From a checkpoint of a small transformer trained on Wikipedia.
Architecture: rotary positions, no biases in attention or MLP.
Training: a variant of SOAP for these matrices, 2100 steps.
Each number is 128 + 32 x the weight over the matrix's rms, rounded and kept within 0 to 255. Layers, rows and columns count from 0.

# layer 4 MLP down (transposed), 704x256, rms 0.123, rows 622-628, columns 192-255
[[149 132 151  94 154 113  89 120 109 121 111 120  91 156 120 153 121 117 126 122 205 161 106  86  84  43 124  58 135 175 123 154 146 107 135  72 189 164  94 115 148 125  68 160 177 142 124 167  89 116 135  97 201 104 143  99 129  97 149 107 161 148 131 166]
 [122 104  91  88  50 171  89 147 142 129 113 125 146 131 155 128  73 149 169 117 160 131 108 104 152 138  80 203 101 127 163 127 105 139 183 120 173 102 101 187 130 192 123  97 116 143 115  38 126 158  80 203 102 117 140 137 133 102 132  96 132 142 145 145]
 [ 71  95 140 108 116 137 167 130 133 112 174 105 142 137 127 130 100 135 113 103 101  39 133 137 108 199  99  92 153 177 129 199 136 114  85 124 129  95 153 115 125  90 102 149 138 158 108 137 135 134 101 116 101 176 110 132 115 168 133 160 152 143 158 153]
 [118 152 126 157 153 106 145 116 131 145 139 169 115 174 103 180 195 163 124  97 117 141 133 147  93  81  97 158 160  84 144  93 153 153 113 137 105 114 149 108 138 200 103 154 159 167 119 125 192 116 128 135 114 151  88 110 172  84  96 177 186  47  98 136]
 [132 189  74 115 133 133 109 112 119 117 140 138 148 107 119 133 117   0 128 174 158 115 148 132  80 178 135  86 101 136 164 159 134 179  99 174 109 111 111 155 127 137  84 190 157 117 167  98 182 129 114 136 114  94  95 132 163 123 112 174  83 107 155 162]
 [197 171 116 117 128 142 139 144 148 144  82 144 101 121 131  91 128 124 144 112 121 144 119 121  90 131  68 149 184 126 158 164 124 158 121  70  87 157 150  93 158 166 123 123  97 159 137 155 117  58  43 184 133 106 171 122 105 119 129  64 106 178 126 129]
 [131 132 141 116 152  88 174  98 144 168 129  89 186 123 117 125 141 163 166 127 122 137 144 186  96 171 128 116 100 142 106 119 167 114 102 127 164 127 134 117 190 137  66 109 198 172  64 141 134  80 113  94 164 121  96 140 201 103  87 125 127 114 103 141]]
# layer 4 MLP gate, 704x256, rms 0.141, rows 623-629, columns 192-255
[[165 129 112 130 132 119 154  82 132 111 144 165 148  95 147 156 153 120  98 123 162  66 173 148 154 114 167 137 144 112 207 114 166 131 237 141 150  52 131 107 145 128 142 141  40 122 128 121 169  87 158 172 126 102 183  76 141 167 144 109 142 186 125 108]
 [115 144 100 166 173 128 127 120 114  91 157 170 136 170 134 128 108  74  94 179 115 124 133 136 127  92 156  66 109 140 133 136 120 116 142 108  91 199 163  81 127 160 131  83 167 105 155 116  83 169 152 110 149  90 152 144 164 143 135  77 140 127 168 104]
 [110  90 121 132 131 120 126 132 138 147 128  81 146 120 158 188 164 159 132 147 122 115  92  46 167 160 101 100 140 118 111  99 138 148  84 135 139 103 110 112 135 105 114  96  92  86 151 106 134 134 154 136 108 149 128 122 167 107 127 149  63 135 161 128]
 [128 107 150  73 133 101  94 177 176 109 103  94 128  64 138 132 104 124 110 123 164  96 133 139 102 151 112  93  94  83 119 126 171 112  90 191 123 135  97 130 136  76 134 132  82 135 143 136 116 114 122 137 117  46 102 130 146 116 121 182 152  41 118 140]
 [147 141 106 135  95  69 155 151 213 103  98 129 174 182 151  96 147  85  92 103 154 171 131 111 111 148  89  86 103 106  99  89 156  72 143  89 160 106  83 130 165 111 184 106 109  84 136 134 135 179  65 157 133 117 107  68 143  58  30  94 170  93 138 106]
 [157 194 146 146 190 105 157 181 153  82 165  73 130 165  83 149  87  70 131 155 167 114 151 107 121 107 189  71 102 163  68 122 117 150 116 119 111 101 154 126  81 162 155 101 107  73 136 123 173 170 131 186  81 127  90 143  92 126  99 153 121 127 123 142]
 [144 143 125 119 174 101  99 129 157 180  96 134 173 111 164 103 148 129 124 157  90 113  88 188 173 121 133  67  91 113 133 186 179 108  74 113 121 192 113 163 149  92 107 129 158 136 109 163 104 106 133 172 132 103 154 161 114  98 101 142  92 119 110 155]]
# layer 4 MLP up, 704x256, rms 0.138, rows 623-629, columns 192-255
[[112 131 103 145 160 108  89 193 129  89 119 127 141  78 127 107  97 155 136 177 128 130 109 159 149  97  72 158  85 192 148 131 139 184 147 140 154 164  92 126 118 132 110 132 138 103  94 107 126 163 151 137  84 141 154  86 131 122  74 148 121 136 176  99]
 [132 126 173 134 115  58 132 104 131  87  99 104 173 153 128 103 117 126 129 154 109  93 150 112 189 107 105 100 112 127 108 158 111 141 114 150  88 102 159 117 148  80  95 167 159  89  96 131 105 131 122 148 145 169  88  77 146 129 154 109 133 153 139  86]
 [ 82 116 117 114 105 159 118 134  96 136 135 175  81  76 159  93 176 154 111 145 134 157 153 170 117 141 163 117 141 130  90 151 128 121 130 128 150 176 122 123 121 108 112 127 152 122 102  78 133 116  99 187 145 110  91 146 102 123 114 139 187  92 108 128]
 [137 113 111 103 133  90 118 169 171  52  94  91 119 112 161  79 172 143 169 145 136 153 146 177 113 162 104 124 140 122 128 159 162  87 147 166 175 122 154  55 156 133 162 128 126 168 131 170 101 120 127 110 134  61 100 141 158 147 118  65 101 111 145 160]
 [158 149  80 175  86 112 128 108  90  96 167 111  77 123 124 146  57 113 118  96  74  93  76 146 144 126 108  72 167 156 177 169 151 187 112 121 115 157 156 161  92 123  62 138 153  95  79  86 154 112 145 105 133 184 130 126 146 149 181 158 125 165 177 128]
 [140 122 111 120 119  87 159 151 144 118  34  54 137 122 157 156 130 133 155 165 132 179 129 136 112 106 163  95 133 146 120 107  46  87 121 168 143 154 126  87 152 126  87 140 113 111 110 178 156  86 110 130 126 117 121 157 162 119 139 112 136 154 122 103]
 [ 62  74 159 107 129  96 112 177 115 162 216 151  65 145 136  90 122 182 168 113 120  96 127 199  94 157 158 172 152 156 160 107 163 121 140 141 151 121  63 121  68 125 171 133 167 110 105 134 106 171 131  81 164 161 154 149 117 118 103 184  96 139 113 151]]